config = dict(
    n_head=4,
    decay_shape='linear',
    steps=11004,
)
Each number is 200 + 30 x the weight over its row's rms, rounded and kept within 0 to 999. Layers, rows and columns count from 0. The size before them is the row's rms in percent of the matrix's.

# layer 2 MLP down (transposed), 896x224, rms 0.205, rows 58-70, columns 168-223
094,200,236,180,182,203,151,214,187,218,219,207,183,213,192,155,216,192,196,169,246,181,142,187,189,254,210,242,218,239,198,161,204,224,197,177,211,211,230,220,116,171,235,184,263,175,174,169,218,202,191,222,168,245,238,228,197
103,203,196,181,153,307,146,227,252,170,211,202,228,157,219,225,228,184,175,230,176,200,160,209,190,194,235,166,214,164,202,242,241,216,239,184,134,220,213,226,191,203,206,197,210,166,195,205,196,235,212,176,207,198,172,196,159
098,225,150,148,198,247,237,219,233,190,225,217,156,247,187,230,248,182,214,205,246,151,152,187,199,214,138,198,218,140,220,156,208,189,193,216,188,165,227,199,193,168,152,220,186,217,210,225,211,210,191,119,180,176,155,190,198
099,197,202,191,197,228,233,205,171,257,183,213,128,181,188,190,212,202,216,151,196,163,226,182,210,173,232,219,241,195,148,173,138,205,198,160,218,224,166,177,256,153,232,176,202,156,199,254,217,193,189,186,166,233,189,197,149
096,236,252,163,189,211,232,195,221,207,184,203,214,188,173,208,197,212,237,187,201,212,235,171,187,194,225,164,208,157,179,206,206,177,184,180,212,215,251,251,179,201,189,169,215,166,202,194,175,176,233,235,198,207,208,134,220
096,221,217,221,188,220,219,214,252,214,206,235,200,155,213,179,212,174,216,215,164,176,234,182,175,183,188,170,170,235,104,185,192,186,207,204,185,182,222,257,145,176,216,231,159,219,156,204,190,223,231,197,187,139,177,156,203
104,204,173,250,158,191,229,162,233,151,182,183,239,203,229,181,210,227,180,185,179,236,255,176,215,213,164,234,228,180,226,226,255,188,221,260,201,209,196,224,250,123,208,135,179,181,164,194,188,139,199,175,179,191,186,202,239
101,217,220,222,201,171,209,176,183,219,194,206,207,215,198,148,272,188,118,174,213,148,217,194,209,196,238,187,135,237,186,190,178,207,226,181,245,239,192,239,156,206,167,182,192,169,195,206,225,197,188,156,219,163,230,221,224
102,190,190,214,193,166,170,143,188,225,177,204,249,207,239,143,210,224,205,212,184,157,201,171,178,239,110,181,185,159,205,175,201,182,245,229,203,182,198,280,170,182,218,186,189,198,173,220,244,191,195,171,247,173,165,174,201
097,221,190,239,208,174,211,193,212,185,216,184,199,207,174,190,260,256,206,186,176,206,177,179,182,243,173,216,187,214,130,143,234,172,203,168,157,186,148,237,153,143,214,184,198,218,260,206,227,192,181,174,199,191,207,164,204
096,178,185,267,211,236,173,173,187,198,229,232,195,203,205,206,127,159,205,235,257,178,191,176,205,189,189,236,191,216,148,197,241,193,198,224,188,222,131,172,202,171,154,230,170,218,208,213,172,196,170,164,213,174,237,212,257
096,230,205,167,190,231,174,183,202,224,181,181,242,246,186,214,195,159,239,193,149,197,175,177,180,173,185,243,156,186,213,195,144,175,169,199,244,278,250,193,191,209,210,194,217,247,164,203,206,216,280,155,158,230,196,228,167
102,178,190,192,192,162,172,181,222,229,177,179,226,211,216,212,152,250,94,219,199,136,180,223,192,209,200,236,160,189,174,193,210,186,160,243,176,185,219,218,258,221,194,171,201,183,182,214,224,176,180,169,174,224,253,180,188
# layer 2 MLP up, 896x224, rms 0.223, rows 59-70, columns 168-223
104,200,196,192,197,127,278,197,183,205,178,188,194,233,210,178,185,198,206,163,202,195,262,223,226,194,227,257,186,258,202,231,183,198,220,266,196,240,238,173,245,226,154,182,211,208,186,212,273,223,184,186,241,232,179,235,188
105,204,203,187,247,212,212,240,213,202,170,230,141,178,243,246,201,181,210,242,225,226,200,196,114,210,188,121,212,126,221,213,177,203,188,208,179,191,250,134,172,192,150,211,191,151,211,170,180,199,177,165,222,169,185,198,233
100,202,127,172,206,191,171,204,234,208,243,198,229,197,192,151,150,205,198,248,247,180,168,200,195,251,171,236,192,221,216,183,209,157,248,194,181,199,233,237,166,286,145,214,193,149,231,193,194,239,214,196,176,175,190,228,195
091,259,206,181,220,210,204,202,177,201,186,189,194,166,245,201,183,197,192,188,219,179,213,150,234,183,229,221,192,157,198,172,243,235,139,238,172,234,145,178,183,182,173,174,222,179,206,220,220,228,223,204,197,223,221,170,255
094,183,216,205,215,187,200,197,128,209,153,154,198,232,201,203,222,147,178,190,224,236,173,199,244,188,158,224,215,186,250,215,191,214,222,179,200,202,176,198,231,204,181,228,206,208,244,202,206,213,205,212,180,247,217,266,222
115,224,184,238,181,149,167,163,188,216,182,167,253,146,242,186,188,264,182,197,187,229,213,174,198,154,180,271,261,201,174,195,212,216,204,222,202,206,144,222,185,212,172,180,197,167,209,181,219,155,186,193,164,157,148,243,239
100,188,190,244,229,201,175,199,208,237,204,192,165,179,217,137,272,186,122,213,214,216,223,252,227,206,256,214,196,162,162,271,160,239,221,163,177,204,204,220,207,192,180,169,193,194,189,210,164,206,224,205,215,207,190,204,229
109,184,234,181,158,181,216,143,204,204,171,173,247,178,201,163,187,246,198,187,225,203,174,223,166,223,213,130,218,153,190,179,220,205,234,252,225,184,182,260,182,193,195,178,242,195,175,219,219,155,160,158,227,249,149,130,196
099,182,192,175,205,212,171,195,194,182,215,216,238,206,143,221,145,207,149,246,178,204,246,178,200,199,178,223,204,272,205,232,216,192,223,218,185,191,196,239,220,245,201,215,155,156,193,227,226,195,179,234,201,239,188,208,187
094,198,248,171,227,189,168,186,160,170,175,161,199,200,237,228,175,162,207,200,162,155,169,220,254,243,244,188,206,160,199,198,233,206,212,201,210,197,161,173,163,117,245,197,254,185,188,179,189,214,208,168,233,156,231,235,207
089,221,205,150,218,208,168,143,208,221,203,168,183,245,203,222,180,206,193,193,141,179,201,194,178,176,211,216,180,238,207,171,166,237,207,215,244,196,211,174,153,215,265,185,175,165,155,189,148,198,243,152,155,230,208,192,231
099,231,184,212,239,198,218,229,188,210,224,175,169,215,199,162,246,241,223,205,229,221,188,183,178,204,196,217,200,211,159,169,183,209,220,202,244,121,160,190,179,108,175,157,240,205,161,161,171,206,223,209,212,239,210,256,181